From a checkpoint of a small transformer trained on Wikipedia.
Size: width 320, 5 heads of 64, MLP 1152 GELU, 10.4M parameters.
Architecture: LayerNorm before each block, learned positions, no biases in attention or MLP.
Training: a variant of SOAP for these matrices, 2860 steps.
Each number is 128 + 32 x the weight over the matrix's rms, rounded and kept within 0 to 255. Layers, rows and columns count from 0. Numbers have three digits each.

# up: layer 4 MLP up, 1152x320, rms 0.116, rows 202-221, columns 160-319
# down: layer 4 MLP down (transposed), 1152x320, rms 0.12, rows 202-221, columns 160-319
up202:114147149185146156109136135111212117122020129130173148163129175115133121114110113124101144152074185124137092111076126114139170129137134120115106108147159102171163152155131096115112127105120135155154105124115111157152069076103172130113168109147119133121118105118178105110091164183136093106136134099171075170246100121124167135155150111124171144100151123131178152118122145127081120082106132064049124175156096170134154092114201159123155106169077085180080157103112181098147124116113087
down202:178117089105111192082118087153183105103129121155115155110087102081099145120127151116125120070122165101152141109147106106129116115131131086157165150135120176094111118150129105119145152163054157138105097130113133054157116151143136102169108144210098153137116069131159142179100105119097147156123162132124148143161183111185089092158166092150152150094107178119116215066158119110126119155157185115077107128068179160136113117144107096053151142120112167139170142212157140102133150156137158
up203:121110213059146049132134162079148133088193112065115192116150091152074074147172161131164103116184070096175084131173127124141090140100102114171144115089131074136112093086152144113089117177156150073116095121113088109123098081187093116115180154090182123073206108145107167128047139118170088102138130143167127110136102091097066142147158157123176109103080162139155122113129100115197120146150080109133119111087128097138121106070096048121091125111105162158043143146086138049134088082091115
down203:099068107081124177133146106094174155165087139086145102092110117114185180055131127128115120212106151168131180142167097109169147140158082185080142094166144097104161154164085165125096143159115110097109172125120144075120155152126083151131221120108088184120148143115117162111156132175072143163077143149116179112100149130135132141054094136157155143132128163118120182092118134106061120139126137084113171112141108186144145087134142151101119113147155162098204094126101197122054127127175109
up204:098147139112100097085104070120077107131173088088146158117119127130101070082122122164137109138086096145123194117123151153155136098076143127141110133156096151164127186105142130089156134143093156137214121053107157111104133092149087160087154136152133116113114149112137184078131107091128120056141118127150097072116146144134130112054179140085147102120070127132143122128076096124188128165115162123113115082083121125097121183093148141180096138156120124143139065104112140208057140156095091
down204:183115155109131175109178170138173135091168179152145097200150165118146187144044122151165107117115153134116164134104150211145112163174167133118163112163172081056113085165118118191134134183124154135085199132152119132155116149091153101139121099061130140173151132127093127134094145158115136093136174128129129144178146152213106107118152135144137175159183147125162162151122147109084108083154166127138180217180140165089166064103162162124176165190158109135169159072175125111197134148151118
up205:071112124102067181161063089064127076123181083110070128151085160131128161125063091163099131116104147100112080103148097151142124157139159112120178134063154176182131137163143165127171173132119098162124100123138128172116112120134154125184171119128084176126074079152179146157130141101122057111093117077123117200107138185163125152143068131099136170108113111163105152136139135114182085050104087163167121083140148207097173142099116125112092069146148122184183086147136125097116061118106171
down205:132141113087183037123128137194159158157081096122100099105110121081111164139151153190184126106158153131090071102135113134112140151098168133149156184130123118095046142110137155131164110124148130113098150124130135146081175134050135159157207101147137076103101115142220116119177079137170103163096160169138173181137109147109099116132126148120117151183151127133199197098124156175137157172097076198099161063063091196161158094143129154080132147070100122142161108139213124150146131163069135
up206:075124144106144137062112118136112130108146110163117110129103190125125122200115118141124179121099144116151123162064120139087117149088072148103140108085092121113131075120143129139165084089146135132107157107139145126166131099178122178161086144117099126123182143145170132090122143167127132122112133121182079156101211051158114108115082073081134139175127108125152105130102184133129100084162061129123103103122141100199124109095105130167071133203096119116177083169090134097127114162153031
down206:163149139121086132109123156115155103096108059078117139131118113069110180102106150153104085087156108159095149126157122168110152181082105129102118136102107130110144151108150116086126077145066129116138094153132151162098082131136096091069127128076147107143076081146152157163121133091142135141109111122070130151135086115161099131100128085103123103089153127093126068169097142112154165061161157150171180197114155140084106095108171085097101155120142153130074164130131144139133151136146144
up207:143157118132093129207138148130146126134127197101098090169134080193104121105140162180174151099123145117108153128129109096121118121178075158143106145134171143143116126205117123156107109063155115091199126071208145120130076135151072152147100083140114091171136090133166160136107089155129090106090075153167121123153103102127118111141123163134173133130091119115079195122148130124070174158145103158138135127149022124099146131145114097124064150086122178190159136203151135135194172102128115
down207:121087209138118118121138140140099154151074124162101142110110134051113132075159095090159127166093150107190148134135120121166119133103131126091101152050137109126131135144183149157134132145086118123120134145134090083105104156092171110139140159070145159076167110116083150113117135123126134129070140129107171100123122087137117095101117121152128118104095122097130154141081108146149121130143124137149154113091147138158139058118117105084160128114183177129112069085103100119153099052099143
up208:157118116133085175157067143146109161109138139103120156148135116126131097116142113165184107131140143143126103153123154090132105157163158157141168073162112139154118106152074150107172089132119094103142145071079094121081165149150176172102119100148085109077143144148137095107109102101112090091136155092136130066120113147136080122131122151105067104190132169156104103082154182117057115116132131160134146099128147108099142117078136116147118131189103144154060140101083125118153129099108156
down208:207107101202116116126120116150072101113100070104094137125095172118082167086131145124099125129124116163114180078123132148104163170154116101140115118085070118154118177108097113098145159098091123121113138103113133158170103109109024116161136140109095138169106134166110133110142142065079121185105129077095129188108156189131081145094119157123145119169123153177201147153100098106132106112096104090078051059125136053119124156123087131151125173141108174161198132129109197142163169131132136
up209:156077115124132118170112138114076098125082149111168103143120046130072102101118135106130128133070137143123106144133121114116106127101089181148103209127162114132105097130126160123152137146093164123116105141082214108136143092082097075152092136068125180100138161124095142097150139118108166096109144094087122100138128096069137134141100079131139093134167097082136104147080117109111100146148154175151105109112165069119126126140097115075105174143083087102128093147119142179186195097143165
down209:121111113116125149183117161143149167103121156174099156122141138118184096140131093136210121122145147166181185112140095145132119097144134121123150122091094175145098084184134137119120140134109148075112104113166161136062131156106094139078154111143106090175108136141147180117153132085140133130170091157084147109111107080145115144151160168161142120148127137146121119179148152109093174104138096144106131171127114151080136184125138166128098134141145184137104126106161103097141108110078116
up210:158116125143138143138125137141097101141153105148123117165114087140103117129099162082125068113156080138138186142156154146121096131117145103127072102139146187154149139191141157114113106080074080116156129039106081111088109178151113100126184137101132133134154162160087125106073142093154162139133120132170132139041127199080086153102233200073121143116086101145112098116091097168134133130086124113110150148125118140113089101104128122154140101153101137124094165130182166087076074109194138
down210:127161113110127129189106112122070089130155130154152086107147176119166127128123152130117167131132111091118145134150204055161147151159143116114129116094115086130098124162084124116180165185111123133099136197134192136124147156106141127107155175101174157184088161082133077141121126115126136138115125089136166143134121159118106145147136106170121155118127142091143150125189108113112141081094091152122138134176123095196140083143094093088105168063167100105153116166094141174117134181169161
up211:114128163118133118091067132136111202118140103121142130110109126125133164163109147138079114076095097146064127085158164065184149151140154142121156127078132150161179094111160074131127149098173148138065158119070090171066106123080103115090157099132116105089163119156103055114167121151120132102114148135156124098084138159103138083125093137101091173093126089192110167047147076066071095125129135061187117126134117132110150128141118083116102165171150192170098154078111109134147135154161071
down211:095161149147138108115134129165107103135149181125126169107094147096084130086170146157185121093118129169167159106112131151164117146138139146154148100159125088161112158132163113114144109121197144158151083106137119137114175116127088111155093161147197167162157180112124200122136125082137104178174109107104137147138083115159137091109115140125149142141177125132074129178149140142116157129131123107172160136158144085114137076149160162169149105109174079123086072168174168125086124150118125
up212:132148143134120123085108162112151099101156165064123158136069123106134080203090123131086074104056163195107076172190145143193129138149137120128123093154181171167147196065096156163105107144131144114123087094119135155105149129154165067136164130101126100155114151129098106086165141100176106101084146127133116127150122157090079159097122171138172092069172112071155137129096087091082154090099121209160099170151153107168115117131104147151144107082116135118103068101118112138108110125094147
down212:144148096118125138163106057076116103161151067129104143111131096161119158138102164141098172130118161092179072087118089096117186126147168157099121152132112096142146208157181135125133196047062134080129140118086112111126102101119085113122135139212086184129128144157137132174228141151143109169173109094149162110123091119125138119192144137130117104121152139117103140117128151166171107124155124141127135106089129137150121119069194134103124158152153158151148073158142067129127136119136107
up213:119175141154140128068132071158113146115093109076095066164127098095175122176116102136090105136148114093111069119159111125122139098137131114137132113087098127152107131173135141106125208084123152088085099101130116175175122161129159157141139126113168110111066184150085173152072163105119112097129093087115141136118164066095124097108114167086102109112167130164116095116089130119088159141115137117131175110138089165172177132103106159090121083093162101132095056096198137199145137145168092
down213:064092113115113110140177112102149102115100162200126170110102147129115148116161081095132116102198178136148099126106109145131102134147163123167086103105127109146151100099155069139106079146157116134081092091148130138127071144145101084125146143095114152133165083113162149134149113128120132174109146123141155145093146120142174144168110122170161116136165094135135163113167118104106075173123123118149117110125163127083108101136152126172113104131157131138144156124122119159164130088131153
up214:132152142085127116059106145103117121183065154154122142124114109108119113155173142125138169138112093107104075056134149153089110143072145180095113172051170143142219131126100070139163087148086202130130149124118166140061189091131167061172162091156104084135098148162164165142146140166135160137177114181101130073119146116151170102099152119093167154066139036137168150160168136133136119129111147126099162131121141096160114112153089082130164140150091081106166099141177141137106077138101157
down214:113131122135163211176100137127122102092127157133153137117137164163172176105178135146091116160093132202091097086076088126120116112116185122143135159157145167123143111151108173137131142111157105119152177069059105125160116131128166144140084122085087112128085164080167130100122133138143133130069149133073107056107126181089152099093042079150123109127083159122106132114171064142092135130165071119151188100128119124105137141158168136124101126071084165143101154114151143198102135162135130
up215:088120125170144178095131150072204103136106180152119121090099077103149097083157130097108071148083172137129109135128113064130129135155092123125126112120131187099174136166090104093142145143089110141112175128126115192104109098137118153168151098098125185193133173127119168125175143105113116153074115138127157113137072137073085122142094189131098121168117145084092103114124137092132162129143167124160159120078161101130115161137162115145094101106175110123107124129103151107139134122147147
down215:152116069103091111161075130080106147139109114109153093129140123113143100108109177172140152135098146124134151166073156143084140107175131098127148124152145142152116140131184112172138160164141113067116120120156101118104146100145177105133166107119162139128154136162136103177103134112110165135099127114135161142160207100133111121096129137173146141135179118147150121128184139116097126143106160151137124186138126174164169126134155130134162107144103093102158127159134145157150119100108093
up216:160127093159124122131134097156152114170120179081152129106087138127097179172138145109155141130130169158079061191129150087096116137164182093101136128089139117119151151153107125195073092122108133108137160186128152150169127123176151133117129097160134120210116148166130117147080074085116107099117149134111076132164130102163112173189089184096092115126149138135146140104110113140082147095194144085135140145148187142188146110085173149147116119171145162131162116175069150190173118095137126
down216:157083137154069117171133080172130148104125148094132194139143147135085103140129091122083089149113080200117135190071164137082128153174186117165169056142125128219094110115101148127143134140159140147165111073123117160074088116184082103087142058103123120146102171088118121093181152115114122098155128183101145097079142115103163129094108149144122105108136133160159167130087131087142137082150108126120136071134143130115164128133104115147172135120101089087178149105122207140129154110110125
up217:069133185140152130095053098131161146196080118183066100119168174131162109142131092114127103094084120119118183096099198137154057186080124076094129104105108178078121131142105214107145150123104067135134137115169182101129163101097089147172136133150095166115121124098166111142116117183143223110143155127107116113124117082131143205128125170049141073148104185129160177170114126158118153080161141197127073070127117111052145171183104134041159100147059097107121104150059112113134169096160177
down217:119144122060172105131139129088061108197069128141135128072147112126113170137121156110113078137108144102108121141170188136163161154187088124136094070125123087166177093134079162156138110117098197126148143102166147098178087160148145172089138133087170138068112113078132158132178109096148106110092103124143140118073128142099153124232125112119168141132103156157191077105175106135113176149162114139066113116172107099181111108180201147229076136108095173139104156143107149107116135178144098
up218:090101155120199090152130114142152060098100185152090086111120134062093162162134126157123093147131110123132112098148198041132100147132163212077124072123136119181168122078100132146152119147080131161106131086138056126108116081173078073134145072156122102166125163157088139134108092100101145129197125140112168158158057168084180163141146147114078110118148184094066187124174042179125138129134094153087134155119190098134141108140116105075121093160075079140165148111156121159091122084159184
down218:151112096161098180106105141148132109112158103092150130136096127102153064116168107087138182154119137175124167143092132198172092133091117086159143152115165156111171170101177152132123135119062164090093140060113126191121097142160198114112154127135078145132174127108121114142171135150115081090177130143109095167150137105078146104061116145143135060083174108175163179121078169158130145148128177158112151156111072128133127116139128125083110141110055090131098122114125046110097036129096170
up219:166155157160169165120142121131163065165102075121118093137133160142149189155150135123162154146146093135161123074144123075222148143125054093161050081176152116174074064118132111129118118143110025119114118130125133132128118172130136167124159141164113114180126156128143102091128067116124156129135094096167136078099146120111122112173152138137156143114142145147130087132225168083157133111144096085109127153168129117083096084140124148140099113150162093115123142143120156112142146116104146
down219:054136113125110195119111120123153121096120143091155141159146081170155121085083124166108079137140123122133131165189162147097085141132113195166126141176080129135132146099092152106106075125162102072139171191155091101125159152076143066133171060093102067110111114134093093092128142208164107060101112109043165138170129105130119081104123148135191098110097089130138175104139119149109157173131102077140140123179143126172094186161120151115157131110175140110136191154147140142115210177134100
up220:137115099185103116138105122170207140090100126141049085087167133154090103163130184112117077149127118146118123130115114142136138135124091101124154228106092092141091171136116142121139124106092147152155160140148079126088075126117140097128145125193133120127201129115113115099159124129083157169124146127188176111095158159141099099123121127137088128101179120110122099108154182076107103179129122114129142156131145082183174124119118126142075113111134161184113165104083127086075116108147117
down220:135142093057100159159114166130180132141130113127116145128168125143133092180106159147155134119029160077138062132102138100128083164120177105178201100114090128113191106131161167072106160140110143108154129120125149165163147173143117136104106140056127167110142121120122128083151117165166128167179112102099136130099071118173164120099156139099102116173141166115144148201134136130095162065116142083064090152132202131053117068135128147146129144155102141106095166053109141126187121073115152
up221:120069152152120106192129093169144123109151174107151178142117178101066175096136162137112115110158096135124168160162120145150103102075087046167088136136143097075157163154159109123103164102153136132197180155122137127118155084187096125111103110101149105095135117078118112125123130153069163145113114110062137094119126133114166180151147115136094177153127108188133172097101109151108130097107101119083129116148187165151205163116115128134126132133190068144090184145081098162144098067115102
down221:119095092109096134135107087154111130136149132093138131160070110137191128153188123160173109190070142121145132115129120136145070108124150175112131197135144102102115151131167162146078099158113095140100204121129148133135124154139111115151109074166096135129127151130107106120158110147097135085127097151128114189114136119129096119135100131145137153235139134074107097135116109110150097129130131109109105126116098106154125115062141177138147141120122143124138129111147101130097115109100120